From a checkpoint of a small transformer trained on Wikipedia: width 256.
Each number is 128 + 32 x the weight over its row's rms, rounded and kept within 0 to 255. Layers, rows and columns count from 0. Numbers have three digits each. The size before them is the row's rms in percent of the matrix's.

# layer 4 attention value, 256x256, rms 0.125, rows 52-129, columns 160-191
096:106126187157125181126100131159136130109134165137144098105158090193083102120119178097099068184105
096:112165092087166128082107154110113155126143116093175103154136078104107168133103148154118129184146
104:094095145120163171070149173141108117117216091188085158154118046079186151121096087146107197140155
103:157129134124140112104073171154126125107183102121076082111126073135124185120130160114106174183156
101:168161109091097084187116127088151103153140110144162165122125177088163137056141078114149141077073
097:122103041147116107153118121108110102138148091164170088132136099136119157184119119142160149046093
093:163149047135075070097152124125182107104166100149102081135175110170105118129148094087084121132126
106:095124163146118122101146059137098104157092138146141131154069192108145120147098160096082135177078
103:141135082162164099123104104118128185148140151068107195118113085101169157172147116119085107174105
102:118165120178118122125137098124109125099122139112071029170139205139140136137099147139154096180120
108:158122119126154114145117154079147146121088126079062175151091141136118105113119129138146154110125
101:119159120117111113115083161161198081130159072180157149115118167126142071152157156111132131153155
099:156125122146128253157133096180079140095143185116095151126144126113113145136073087150083114160122
100:094116118118092118162094084165138103112116138126147127131164146154144181129075148143140129150162
101:144161140063126110119113127118145072049120125090110118089139144084148083083139192142092118172189
107:127089129150145107114130128115125145204132165115130091064098154184107139115143169095149111137133
101:098112095138149068173106164117168110148184174137136128124108167140121119146074119144097082141130
096:072126176117141126145149111168150200126156130111171130120039146110050183099136121107090102169127
101:143077142137159168096138141122164101143162091130065155170128147127148146177177144151154142147153
104:138174145115123128132119137032122160188153110089185081117149108112167118088088148124118148177161
109:193116101125106118111164169166142095177105163136121191073092100074129102069137118138134108103139
099:154134065141125136166113114083140123162083084096122119097109174147122130176147115216152092139138
103:095151195105142097096142129102181115141188118085165121194195173134126121109162140187104167123162
099:103098105071126083101069067127143093121087109174128172132167092135146171121133125152183178164100
102:065160122156184119196114190138143169081154136127135166039088172112165151118108116129123137091135
106:052107068161111123138170149140110141140106129154111130130129166159152136128153181133187132113113
113:153106115135148127183094145111134139120146115118123103162153182127120147115151143158132080083100
106:121209111151181141163158144108170152167111124159143183095102054137128145136124127097094138057139
095:105185135156198140115139083031188122132115099127216113114077106093116129125167106102090159093150
100:124136193110107148136123149146100135138105125101099123122135122130059132101121115130158158020125
103:130092078128109170140063152151063079160167092115067112143161176097133083121109168169104158133117
095:180124125094072160136144169122089168111096170108109167150130116080168119100081156170121189142159
099:136134106175142140138174184125130072073085157092072159094131181175080128134129095107164131115129
106:067124069173095084135138085132167142136105177159137118106112080105168177180124175177111060142114
104:102048118085177114109145138160105154149059131136049139102123106140139081114140134114242128110109
104:207089131096118114184105154120128135138130181102095131101147133122136117096172079111124081101139
100:147147170095156120160096154115147151115126110139127105138139187159047150133141120148162164163144
107:135152102095080155155147132148152103097124105113140143142142127131142137100176082136155136115091
101:154113078173098131214099143131110108126119151127091135150165167151076129140096120133178135195124
104:155096079103174162150136125120145132062123084174125154082087142118105109117131146135123127085142
104:132114149162122140109138165112155138106134133125142147119150185110117129128220120104136134135078
101:146151119077045104154175103130098133132074135163155163137148126190153122112105135153142089136101
111:159089148129111119150190122127121086161117158117123121097058108169162101203134153101180157113154
090:145176106131149107163150120079160153177087113168070169126171100111122123114103050080133093138129
101:093164132086088078130099075123099106098123108113108084105114159120154154140093137142104151130175
107:175077151130156139083124136124086087142133061166110146168143112128136176130100127128111206134165
105:145082054106092149144184138127142108081138082117125184105086152145080104101080054109168126083114
100:139173172124086072122163131150115105132084185098162067091079071159105099143151212104162160178139
102:159139085182076146087159139123185112123152106101160145154110108168147100126081154117172111097202
096:090100176185123166111155138152110100128112149138087203142095130110120207154146131134163089114095
103:171122154139115137102095116167149134142099078128156179133186094127122112188136110056100174145130
101:168154169140156128114142139168114053043075132155187088094121147120161105135179140166075125103084
101:105184109161153095100134148128194129135133145105122092116168123159093136169127159155158143121143
087:062115198106178172095090118179111127160111136181119137116155137154134169094119125103148138158159
104:113142131123135151122149107138103117098151115112189160100082146123164091120117071148179158136080
108:096102142130076129166120097151116115154169061177154141063103124132083122100067066131131088086130
112:062116078161136134187148092157083116141142107109139137101107116154108088097138072150138135136102
103:077131150148184120142130157164174092109148128183148147164110136127126221085119124128110065088131
101:133095131126103133168152124132111147124093105112115189153095195160108143147129100139112096164152
096:089109136087094115130135107114142136147127157195184148211083109136189109144184116150158129125098
097:158082137100175113152096168083156169164143076154080156108169136134051147100159088108122125117094
103:140158148181197094108225125105138174130187154081141135115175160122036189073176142195110154130103
099:121114100142123122122169149136087143130149201136145085111170139078140145100152129161083154166132
102:169080164167076126130107126122134075136092142226119176107117149090134144156166130146087163185159
100:174137094121085144150167196136113106177205130127131142095123141135112129144156148057147107136078
097:181162177154110174169152184147152045148127080157157134129122094117083116103131083089210095106103
099:078093065121100164139078048187095150134131104115152136133079055175134138080107149113137148117122
098:160191133145164121091129138068095117085202137161112139146145092090131090148148056118104141212081
103:144099106160129173150081052127134147169114127138087135081139122164125157120134133091120148068170
104:105122097118135151130152088124129164185160123114081155108109092136076109083192090128103149159133
100:165147203101124123155134145163102149123173141164126077105097073136066160138133104130082148129131
097:140213111093148121126094052123112133090113161190084142087093123156108129069133144096163162176106
103:144147078152124088144153126121113087110107131123130169102118129174181135115120086075073109124119
107:110146111148110168101130170129099107129110108115125120132125137151160151136110160157146181143167
093:176101141148111199093150165201120159114126102072147157114134148133135151162126179105109083092100
104:076085177086073152061101132176227144131109126130121154099172116139135122115108117143152121067061
090:091099088139122174127154111167109074139127154090185071090130120125150142135115069153151135166143
099:155083113093146059119179108080108051146166135105171166147112122082085092124106084084135123134111
# layer 4 attention output (transposed), 256x256, rms 0.11, rows 52-128, columns 160-191
091:101141081081098157176085101092138118136171038162157120157140113112121163198141112113148181156140
096:113113158103209140130176130097104133135110149100119168170129094148142076073185115090171137111125
098:113109161131102124150167103103147117105167093098141103189151203144105156108146165143156148114147
104:073133173073094099113189110070142154147138102077187163116172147148129147109099100103110100082115
098:099080099147126150141182154125139122167140147140056066132121123138115119136122159175075113144193
096:102129126089110064104150203166160149122105193088112088172143158093132161118141143155119070137113
092:099131130108180156128125155114113137166129071155099143097136194133126162130149135144168053056198
098:162104119093156086111116139134137159162087162116122129105145105091129139073101110125197133098102
101:117116146152117153138095135155135155116181139155125076117093125136129131088157090147149124129153
094:141124090070108139106161141142175143171157143116140095132097114055167146130190098099180078101126
105:158132138102140107105113122117088093164150091141108104169083128114140153103155111103152134149180
098:140080115158127142145153078161117188125141124161052165115093183144158092119118124082092195154046
098:089130113177165094186137134164110088133122107127144127156138066179111139102117140127123119110149
097:090156089100117116157131092147178141146100156156141099092160115111116106061129136123122158141075
100:111173124116149110100074169137109155215078171137139163166144146116119130174100141093100123089097
100:139119111163111177178131171140153058079150109148119150132164074101123095165099066110107163184087
100:128103109129119210132125091119111139119148083130159219085132165108062107152132154168110173112145
094:122087100122140149081138095125154120087188102134069114083178182192165123121159103074125170090081
098:109192163152177108107113169115099153096114153133166145127118121170131116087124175126112130153112
102:069093123140145150105119151103107108140108142206191175111130112072137088148125158133200123093078
103:091078104165138104137088157133214075117076087127107108119134141140090150149156157149094067147089
103:137135159174143110120116101156132163130132157130091110163118114153123148108073140114167178104159
104:173095105145111173156146218167070149143083183177138128064097067152113127156131136115146106132127
099:092118194102095140106107117091110138109099148114072134157143124139100095162103154104070086161166
099:170221121146065122124109125134168082151143100130108141132111074130164105064162102120113112156121
102:242111163161130169139087140130125140089087189175120118106134159122107125108067104118148105177114
111:110123156152122133109132107126121188096131127116153144126074131164090135088125077168171125103110
102:072161144172117108099075162100162179124144113162112088143142103078103118101127131143133098125105
096:138062161124135095120149173116065129209154133124123163135122116121111158103091128163171111106075
104:125149165109148106115050138066113158111125131141153101145104177169158114134119121094159093133132
099:139150100158183107082209097155083124190120166086128116150082117176087113126113098103127100121108
091:143135112128150118098060124172135129140114158100147074109190118195126156068167165101111126182166
099:109205158186120104187105069136088180097091129121156121201150111134202132101088157116097112130109
105:140143122136158196150127200124139123145115081127110145119087120081142111181114078139125166136157
101:121163127123031123140100086094107095120138152138143109144165150120159185191144130139100093120203
102:079193155156114093153084111146134062153113108166079131119084117165132129093087160109096136153159
101:131111150150206133103088136076179154098138105074118193087204124137150124085111110094098147068108
104:132085162119125141096158093132049094086040178080092120113117111170142114111128201177093137130160
100:138141151065159076125102053163133100107129100186134054123113170156167101125174119134111134130101
105:054155120122151104149167153106159079129181103133117092070114167145105176142113148126111126117063
102:155097146084124130091103103171122156157103124184122122088141142127131170162119135175105119165114
098:166151101126141139067150190176115122187109136110127093144100154109135119107115090087127119142138
106:141146184119152098063123064093128131072141097137146146169137104141078121158145070147129149137095
088:182133173210197143106130097104124080139157146157164110143106104083132169175094176152095111119121
102:202144134067226100047111122048143104165188118152111109083130100121097064111151072189097097128135
103:139122173114155111100148126142116115148153149086168143167197144167102144121062123108149054145117
104:158137188128153147105147150126115161131111141175155130110101125145143189098116130172157089182157
101:125135169129158122182106143090147135171108127142167114136147142085059115134116111152159114082081
101:100118106141132162138141159101106097127120132182097160127102109117077130098138156158148130142129
096:117184124184182137107125166162141120100149162078140100121126121140139095174146113121053079164159
103:059120133143125097088153155101139124134140123179096080124131099135050081143094135131110132105142
100:119098123121062142122109147172138197109078088130076093169136092132110162142128160175096108163150
097:153089149084160196141096113121164133153101100111084061170134163106109123100111135153131122076144
085:113117140147161126179135129114202151092135081122185146174109110169150081128140089171097125089094
100:173117102158136132082143167193097153188087147150152115151140125123092113115097142131160058079094
104:162151090127115151107133107095117164130136047131162089076112103124140129199091134114117134121088
108:162219149118228184126123060090109087113130127178116146073133095148114117131155097143152114144143
104:200164172134123098182124174099137133090124085113148113155121146137128126120155171150040174092146
095:171174100118087129097131088059129135110143142066110200096127139214136127093092125103155095150161
093:126133159151072149082192129158062145116103121170136070141147142090148117142133141131187140088098
094:111113164082136170154186145181134062094133100135143135146150102192128121094160129172162148115148
104:159086134090137141141098109100137166113099120108129114142183147143108182110182084066146130109141
098:090124118144149164110120097113170111162119164108089146131087120077140152171135106127078156066099
102:068135150146073098155145129118061157084090033107133085153111080084127119130080137118196103170122
099:069131130142151139115104133153152053089125150193151156160091109133147108117115102121129098073091
093:174079108130128074128041110180098171125093131078146136158112179150188170153088193075120134106083
094:033144078114134114104160155160161062124140140182163125132135112116112143191183089127135143174141
100:078076143130109110116168169187159135171126124104171139136136184167207092147111124142112095114142
095:053121191132112116152192115106140130101156093098099091075115127189134089129152169110107138134083
102:100134122170127190120170116145091132145150102197110152076127194163141104128145152131118177085131
100:127111078127101104098111150137183173150116101101104214020116122168139086071123147104069104104131
096:167123141101138114157095155170161126135177114152138067167128147170098176120115102183097100142151
106:115142130076137100189085078158111129133092090140187127137133132088121088120123136128124166185112
103:165134205122180142158101083087137099141151200171146204109079109129116075088158153161152085216147
090:062124115127176117134106159122116101110143142146154084143117041187130114101122108117165142071163
100:087124111155131133110168117110124174070132137140153105117052123207195098217080126165120120114125
095:092054126145143096144084139126179125104148122156118134124120124133139112134044104130033101160109
# layer 4 attention query, 256x256, rms 0.12, rows 128-255, columns 160-191
092:080135169099145081183112132134136213138115168119120142148117125069111111142107169105078074112122
092:089059080120146144113158123163129184109100106135172149082072152165163120113168176103110141119085
092:135147156173117115170217124074099123085130123154118113176121099118086103174103197162091096099047
093:135123088144083199156128172101162145162158131163199100129155118137078037133128078000128096133158
092:102073117122154100103117151081171127148131152131052167160112113133103123080158172099139133163110
091:085135125122085141071102163138156124160148145109118126176227142111094112138087101129098115118106
089:169099099133166140080088126105141104158105125105090198079086177160149108048061079181162076095134
100:146194167129107096157108118128170114131154145184143152152129171141091128103122110117064153155159
102:128151115137102101133083135181149141176097180162095062104103121163160204130147136108184120173102
093:119115085139125068083104150109082151098157123108167103148110082121133197100088172077113124111115
097:169103129078144160135149101085153080097115147194079140147088115096135131099157092170122097108111
095:118153182129148125142107166042119175125109167116188133103142120081129162073127134124174170118192
095:093140104097132159110156080139200140124153081115136122155097095126151114099117171069120097115159
100:143221093183155123135121148137140104158130127197156124144129124150096136124141142126131102113097
096:131159123110178081140109130133107138165097135119122136104124158127083169162151151155149124095167
095:164111090107142158114133094129101173132137097106135090141144121111125121109108169112063142120120
091:119156123099139120109121134118139132102126114097128121095141114183177179140068131131125115122125
092:110104107181121097105084106138168178135097103107131114199103121157173141111146185128144140122151
089:093156101161142121170149158082099161155136178115132108143135130136139112151150120113102067107178
100:149122135148138128155095107121129091129092122094118145137115133094140110162120094117105128104132
092:112118139129168077176134145089154129100115077127082125154171131192132159099078126150183113065084
091:116126098150127105115118145053127150075165142153088150106091150141152115127092147116170123132185
095:162107150186104105133114082124115102184144153147153133138136126116091163113157097112126137147090
102:152099146126161192110127059079157095110131125072089118130142145097141133129094118109115113124100
095:168084187104115128112137104095187124152141090107103125169143113164138111173125132133113098099145
096:129109169077135199127123106112124121108106100064112107173123131120137158088141141110184119121098
089:186064138053143149180129126083106156125128130142155136118185119126109190099098169102146092163101
094:093107101098106111101110093110093139155089132144099130161095117143130053139108091098178161116171
097:136085086112120202141131147082147092140177172142195131093076084117138104163137170090130167084094
097:114148179131180126158067150148133156074138128100141123110123179122150103142100114156197136127124
097:117123166173118117092102119112164049126172098128115135093123148133118081131099169118092118093113
097:120166114117111096102113156122131107152162152135121045113072112123118132167082171129100109102142
090:069115162075133161135147137121090117104133155153160106147134149125130053120140186141160115128123
088:153119101141153118139097159159162110114092153133135179177134121176080104165205162121125103068168
095:128146167108179153139068128134016173160120120080172104049156184179111175164139127133142143099138
095:183134173141096093098141081174130147082142173064110120146105178134122156116084095114150131112111
097:116063114140117102123146079135063090160121102179178164102111105167060193135171151171153112143126
097:151153161164097127187121131158140124140117128106069169121063159131117113143106162151129134095163
100:141131107084057097192146127103111162126125100126110094130107155067094118163114105099105138127139
093:069150122141158137116095096115162130132143153130220155096138141161144156116117159094127076128178
096:114139191154068133097135181127115208129058086179148109141136175119122077115123078144088127118136
099:141119095162092107092156131178151155155155122135095133094076093140174175135141145130155132118062
091:109086146116110150200105167127073138140073173070125159114187140118137115089160206121096150121162
097:154151120157136094141147116127122130133117126122161099103138142181231115102138107134099138183210
095:130112105127133100122160111173167099164128136180181123115165020126125110120116144129190166166124
095:111059083109130136124114134205126151161192135125108168140159086213117128120201120055081177123142
094:156118085159054116105112101106135058130123130079128118102135153123116099079157090126103120161139
097:109111074137172139184179095138121147058125092150145188155082164108144202151104113093123157131091
093:135071134121142133121128202147128116176085108089092148129168137102186090067108148127160112142149
091:106079123156144176163149144104119177087133109119164137068141091148117147102122092176149091146137
095:120077149150124146098105102144090119119119170169147181159136118121127151121200109114103136105132
094:140184126183117133097138086130150101141099077082098153149107158071142067077069148199130083171122
096:184165110142146128175178065104199089162117155111114122151185157128189117124158173082138123145103
093:207140190110118082113086140123167119105189136116054136130159090164109104105149110134107146061114
092:194105124096127129120099108130148106114115075109120197114126137195118134108198102134132149087071
088:144097149123149069114087144154118163138111122113173108122086118105043136166151136127124145054135
095:118094168144135122150128101078106082147149170072085037132170176191151078103092114148113084115104
092:170130077145064134145129121183111149173162111096068129107152178137131158177102102120125159027090
100:130153163112082168120137149159138152178107193157144159098111111137075204107160130107155120205114
090:149076118105086062097135158100150133139156103133147071064163141136137164106173166099182229173079
094:115126094054097083084061202104101150114164106120127150098138088111099118117127086149166100129101
099:132161193112067135085136109138159065080110113102098136132080111099161116203119154189071111106121
091:094102069119088146090182121128107108111111114154140077111176122176136135150160119157084093145133
093:146091179082078114141090139137130124197125120133207097134080109136174105113123127217111108114135
099:167098171156109132157097162082173155097147128177113139076112120101119136141154159114200111125198
098:210151118165180111148113151171173181132136077120097122171155070098065166104124171089109152113144
088:113185104136084140131073134144116156085115117158136163151143115155105083080089084166120138197110
095:115112107092122162125130135147099141051131127129088118091111141112073126170136114139102109084131
095:175154155103102125095132122084183156104130140208127129103192124155121095113137141123183144121160
096:096151147120132149099095137153137202136064074104120138099091104093116151119070155126158093131161
090:119106177058143145124143123111159120161118124100134155132101129152132145138108148169181087107065
093:183087082127141181162121114118159070132166090135126148154130154168105105043115129110135128110153
094:119114091116127147141181172115135129196107166061097148117168081163201157122110144152108099100096
092:134130124103134162155153148139118144091164139159101109106061155137124066080159150129158105087158
095:164131122102092145071116104142111132163122142110157133126151187134102146132132142113180132099167
095:151105159064099162189068090125170159103131110100154094112149112103186133092091166093113111120096
094:067135101126085132128130106092158140173164161195123137165088144099157103112127137142112130120166
095:114127151173130157164175203130157143180134137121169145124142075144126162140097109183141137135129
093:084167084092144122177172138134091075119123098158075174168089092138087150134080106093157142153146
097:083097116108188123095139121128121130120131161142081136113122205120114140157155113101108122167194
091:138127152220197123156113122153108182116141157127123129094103096135128133113125094134114166113120
098:156097138189184154116195149069064165118118173058140101110154143171127173097153092096101097133160
097:111136062145122176122144090157158171170219166176104130146111119085138076178144112182148148100131
093:113136067106084152121062119058127180123157133145100098140127196172119126135105079188137122108112
100:120177187102124096108162157137062093170140128118193177172098097055181216092148100117127121139107
093:094136148130077154153179182147073133132095159084107169138139088129159093120118140125085137137160
095:150158104066164179099127134148155174111162113134116112159116133121127130164145099138116112174124
101:167180154139142112121108086089163102091114102132112119158170110122173130132113151132126119135176
094:075070138104151180189134152170106089118142113188175102134145115159148123079144102187079161148109
094:215103153135124132051076070140119060168112183156097144118146162157063098156158164180139128101176
098:082176083114171088156083098164148147091080141108078136106118136130134111137113078108151105104115
091:191062150129119049110145136172151142120153110141123130143063137178121174106146137153144093092176
092:149163126154136143132126104179081116169115126108136107104100103114132118166122155160156141133155
094:145162112120108205130168100152093142152118069145121127087138123128118038119206138156173106119154
099:063121163092080071113091154145189082146156174150153121104176065100157077097159098156145107147115
094:163178126096167161094091137148146134144113051068157079151129105044099154106099160131124078090190
089:119086116097102191103129108143143145198122168108129092138153137124075106117161163125166223139116
095:178104126145117142192121126115141113107083124067147097159069147111081131183151139149149139127179
097:118109132144126165128128104088127169147133136088166092138200105132115213128131129195096138162110
096:120109110203108140100150138113105113164148161158101132160136200123189141126113081122123149133138
098:099137130117156221078146138048112101155176089166116125134160156099118069099213187114080100128119
097:151115117126161159142141078149133167101113112140085125128121156068157096175176085172090089174108
093:154153094127090087109145084158116076121140140088124139136096107098184136071175219085091157143098
099:161141120099152133089129131090151136168107139168130095125134117120142146124128140152106149129111
090:103091101167095143123101092150129102168139124117126087124136131143142160114081104107151132147100
102:142150146122083154181147101047125172166195170125106135179118155110141124149158107151063163124128
097:114115132130088154133113138123071138104127135132104086108180097064095118144110118104088142153166
095:089111151174029128135162134110186140143169088125163133142100161114134116092124092103122144106131
094:142094060160090136114148139127195160149048103137152073120137165115155173137068129158157103061108
095:129094096181120089144114106091060125152109184088167117132108132138200063112168091099140153136120
098:148088143087080084167141105119102128093146098072129158176113105107130159129146144100128170130149
088:154119141079107122116114076144077144149093139159108093159101102065152108202139130097108102158161
104:115080118175123129129106092109130127153055154153156114098155055165171046092112114086076079104126
102:150143084104165133113144168104137157130144117102131158159084071177156118189157103158166108160121
095:107171082124183159211127148142095132150089107111116086138074141129110078115126116143102095137154
090:077146083114123103143119112172129139139154145061147161117161111152157152142094129079117135163121
091:086179130121108119138154128107080149157139111131116133212163115109120114156156136103111086179055
097:103152081160132102106152134090093161164112107155110094159172154120157113095174149168043127062081
097:118255167181149168153175150106119101107158099109105114050170193115126123069173145095169148179177
095:117108108101064112054111094135083133175108078133161123109116163132133122130154102090115134105124
094:115100095123155137124112141116152126172124121018134117119117138188124150183086063073124115165103
093:126102152114150124181134098169076126126142152110168105181142121103149120119112099155133111141167
090:101151122173142126136145107065119142090090118138171127103117136174144130137125103121134153152075
090:174144110080134131152085138184078093162120121081107152159128118114076188131151114126125129141121
093:087193110109133134133111177189139113102155053105136114061184113092087125087108161113109118099161
095:157176135087131124127082144118146112162146097081172144150107094162114103145103165101139124057081
092:052198131112112160112112146158179100096058120105122164158125056138155127178144131103088095166115
099:093090135094100099149101097175141102087109119117164148132136125175084195128120139150179112126165
# layer 4 attention key, 256x256, rms 0.116, rows 128-255, columns 160-191
092:151083106125115139101137139100140066126106055126158154131147192101073164081149154116116137147108
095:136202107122114097094112163068101149124070096092089129196125185152110121143136085176172134112165
090:144090147199142181103117178173123088167113099119123091090099113100155143145135104151167089097088
092:145101134166172130118156113163149165108113111158119171121084168144153197106098092205098141106153
093:170209102158099131187170091146111101130154096145160149124149138129210114163084138149145069121144
091:055093151127140075131149103141140174124149115176077170079084085165084105129141115133118097122111
090:132141128250086149108134080124132145080144157123115077125099090113105139122178155136122118139101
095:074069094112140149162071108116169096137134123049088130132183142130131103161161161123127072127145
099:113104122163127152150114147102175104143153159129122156143177103127097134113153123146082079083149
091:142141088114124149115155169091153073155123196213054159065104105156126111116153117087170145169118
096:212165116195124079117114149151083081164090134090161098140078117136174069172106133083162156096155
093:166115056132129141103178069152110088130074136128123093096112173163227147152086114154096103157122
094:145132091155079084148121168185050145109153139149130135141152182126141162151163133142090187135103
097:115077108123148137116136164147123113143112094098139098126122087097169140147163095123180118145113
094:117150076165148154154078130136165194151127114126169137157163162124208075106109166106110078164078
091:093095160113142140080161168135110112107124174125100138121062122121107147174117140148174122122117
092:106121104165121121154153180209070129125132145147093152156138134054110075108184129103164116153131
094:131112090130125069151127114130077105128098115116140163101131131096102177150100146051084124135121
090:129133148107168107089142136111107106116198128128161133092141124069060158141125129179118174172102
095:110119090116126155203092148114156102190156118155148078166128110134117140123096098148149163120057
093:147148135120009164110121123102162192096110109090113146143126095089095168101201105078157132153182
088:176204091112117087177176160185136159088063132120123178147146106102138110106150138098097130145152
090:129115110093127127153143144126131121117167149075109162132155142125135136133140126135149082119109
100:143125107111110094125050195169127153160066135146135096112144107129110114130083178130135167113197
091:107096116185162150158170132183071148076100166153150129081154147100170148055138128075065097115153
091:138156105164106129128124154176148145133141143167112155039143175168129160109111156155170133159139
094:143130158180133153129140070144098127142129126113137043117117150140129100042119104113085110119138
094:183191175124121143108118129116143094091177146157116118116105103125129210136144111145133117100128
096:108131152168114046072087089184128118083066133138104102100142156219145138118077168101161102143104
096:163111087131125124123131160085175135209139079140102080068189123132130175131104184123063132149148
094:124106146036121194140115122143137128131096130115127103102138107141216142127164131149188160114110
095:159130123142060173136152077119074110165122144175134201106155145140118173126158143160110128157107
091:212157141206078125129149073093065098151143162108113143145115170080174077097141075080133101133118
090:109076160159156144063188117115089131185129175148094143121135152126139158134124067115053151127119
095:108117169132087147130159142096168073115111139143094158161124140155166091121129154106045149110069
097:185100106149130152120082125134133196125103114108112142163141120159106109139187078136163130122092
096:146158135172192123139166119111160135102146130126142138206117155107162073106156156133152089105119
099:086159073168128121101104145125117190108128107105131129084178126180107111148203126113149128121101
098:133139129113184208131148079156171142106096110041122181104101121146231124086102122140102144137116
089:134122069052146119157134171146059096128182147159095078163114079149127120163151130149069115094070
097:119190104176173119104139121089126122104153136100104164133084046100145165143103148105187154127116
098:203134162131168165129136100152135138105070152072153170149180077128148113137108136121140120237157
094:091110112108126186103084098144143095108181103205092117159116100110070117189120136136130178093068
098:128112171132116150144147113128128129132105114058148157113133115109131119128104113118108113132113
092:130126140085155123146023127100096137113102128178149101123106140093127158166166104151120144116104
092:136157139086158085031145125071141162131124134050149098133107179103110153169119182144131132121123
094:153100211158156157149143199082116195096136117143117081165108120131186121125115176109143144175152
095:200194141189143125151097108134086107183138099085070089153168135113107097143091147199077179153150
093:123088125110138143161113132140104153119153122188173131132086161141102155151132099158125164102116
096:102170120074161076119166108163152144142122105151150162090115163124097147130131166098111190070125
099:084181141080189103142155105144143123095095144134131111104144197072090146139098152097178106161063
095:116114106118116142167159109158160148042134160124163168090058092125116164197207169138116142153174
092:177127089102114117106095196107125121091117097121138119176124112142160126141077144114056135118127
094:150152075128177097118079107158140145153193110185170152167099124070121160124153093137141153147131
097:133184099144108143176123113060145105163118109174120067199126117164166120160069120103144085092108
089:127131138198130112174143118075155119137145152093138147124162141114134104193079157123094185233124
092:105100121139114127128087175159158128163077094172158153156066104076084133095153152136056094170146
090:092158144122146107104126130100097184059156102168177150095157109138161104118091173108142187170171
100:169126047148144087086152073132176151053163121158129122150181099169136075133136142144120086117174
092:131115082114123083155118120127112144132121125068136136158138120145089128135119160185052117132160
097:154158196138123147148113134135199106156083131154100122176111174139124121108042076107090153102133
095:145084171171130130120094186185104150090111111172155138123174145091170118124154117085172168130105
089:146126161109106111107063153104132200090159066128126177142088053120128146142126128122127147113127
096:137158108134120125099162154104116183046098080144126125166153143128114113075096110133144136107158
096:102183117116161090163175060117093100175097124106122169138111132151096163158098139147141088122134
096:119142126146162139157127111126127123135125150159129122124192138113107135167138150131118140122192
085:182123081101170117065081156166096133133126127064108131146118109137139117147102110127100111092209
093:112163170139116137122159084077131171117129104168157134130120129158172106137147117188169169101161
096:183111139118136155188153155088164142105119131134150113162148099134154142132118117130150087136133
087:118095140140152174178180073117084080082118157160088120129083125151122118120190124132115118127063
093:163124099165111152141088161126118116140112110194128108102126136099144132115106122121083148120135
091:144121120102178147104120133117108134090126117151135128074118149146127156174148110137112173208087
095:118130139152180123146102113191106166082090111180168141144141145134090106104098050118109122120131
094:147124158149123129064134111134097094163072076144189119185142134077105165173095181125114158116117
095:109111090131130100145118071076094160105121108117109162113120101121098095140164165114140145133173
097:098120094177134103091169161158160106179102098098129107143118096131138171106111104169108119121171
095:144114121140140149106110107102121195089085145053129167081135123187129148079132136139161144053081
094:149132102083110127081150086109071133166182139149097184169138148158096079206193116104128102121203
091:136157168106152148096152144178166133099136127147152082094139141132121092089129136136063132080068
103:132109142132108154139089132109141072196107084108115083071131135118141077092085156162121160157114
097:092102118114142136123134111105118061187168114086174128110121125160137085126111129115146131090136
091:138181137101103136122093091114153071119160153165102130144140160126134145183135154074130154045109
101:118126190173123110133115162061086069159157086108091081092113117164116148134140186098103094134129
095:126130145149115106122145146092195144129156105095116135128112090163154165145087095121137113157140
097:179105091174142146189149126079128161093161107123112114130111127118121123096138098121135118129085
086:163113110120138132181122160157125155158106075111160148129110105056088077188129122093146092124144
096:161162143156109128125152098159063113123118119084200172119094169094131120126088085081117126169138
095:176089094143098133148199086105135160155063160106195096113103166168183206122112065133114088099073
091:189177153098125141156152102098116152120134136126105092079127103133114136112077125096183151191157
098:066133140167114124137139091103098172120061090187143088136177158166127106142112110111073122122112
093:117113198166137187058131125135173127133150115055121094154129091077097087113086123103137097201144
081:077191108144097212156123093117066144140118052140141133161161116126153137097120127144137190128103
094:156148033104111093165164122123139148088062162146129115071121121103196097074102140096092191128062
096:145109151148122143110117094098122128118120148098146114162086095138086147130072149098096177133144
095:161146173129115146159156120143045107159110048181108126136094163129140108137118120046158182104078
092:129097134151091134141158131109088105116140185180109147115182169122114102150142180132148109143091
089:148143138109160102192202123045110087115135091112132124132118094126182153117144152136121087121141
091:137189174132106113093195149136111120134127091138160153156170080101161156126146142109073137157115
097:075107092164137085155206148129116086125126100126052109101108160170106079134133142110109119063148
097:166124169062149092106151144121160133119130148069176108102127085131118121127103133097204093151125
100:144098112109156050120111076146147138129164108173137130102123175171110170139023110118166197109127
098:091134121152160122143097096092127150168113107147145138141088088163128149088114151175129161101074
093:122178164099109109183147134142061195121111123112175089116191154130118098119113126158118091098188
100:076124180114141090143149131136099105086174145127138120140142102180094176111141151130136141197154
086:152158153113080057129158154143133084115142188185111127160120092171127060168146151135108093125133
101:187104058103163126112123127161133161118084106110167150112165093206127088129072146120170131095097
096:088112112165163073131151120142145105160126149183109142144135214131064091059156136096197112145144
092:211144110176207151091172161178092109096158161125109145146118048130129185130177102068169161105108
093:100215165149155096077131124137123069115144159089116119085113106136134108108097116100140146159149
095:131165099097140113101127155120126180098131076122121121127111147133095115143129101167141114157154
097:112131126120181175175107121136154075143132126150114045088130120169111109137167121108164120089136
091:108171111167123154132132166131172102132161118150146126069120135159062044130126106169115141108066
105:063133153131100184184138205123098169076110107185134139099086144107101162157088133143160161129167
102:187191090098149121125104098193157152090144076118189069115128133149141140104091130187131123183110
095:113145129088049122110134118159096176130121114105193141124177078106148160132157147101149120159149
095:141106183162194123129122182092137100128108167153062158105081147068072083121137072137105119130152
087:165123114158151124129185102106182074127110134114187140086117074141119133111113153170123135111149
097:084121089149133146157096167206112097096117159134149164086114102179084175107091060077161114139215
094:115136103148141129094103098124185186164105202116141118131124166144114066164111110170150114111106
089:157145095129133129144118148169145139088171145088055100088101119153100111144098161144100104167177
096:137225122156116089102110123134126104158106116166095128121136155127128130136153101167151133078067
097:141183097101181084118157145136106116101148119120118160069164196122103133091118137174170165176100
093:196081111109120092131166175137139159176159114118117126217098176186156069121107118096136069139171
092:110083121162140159156137090052142176152140095124114096129133136133177061188116136135076083104138
097:181115134141144173069129115080139163131004167135173183152131082114142152179090127115147142148071
092:125040135124150153095193102102122167149111120173107105130088181166148112163142096137127119183176
089:144109157136154095137168164117101103183163123157121134040127160116114139095132102154138127113157
097:128175118173085142074107178127111194161068099149150116107162169124210089163094148127076116141057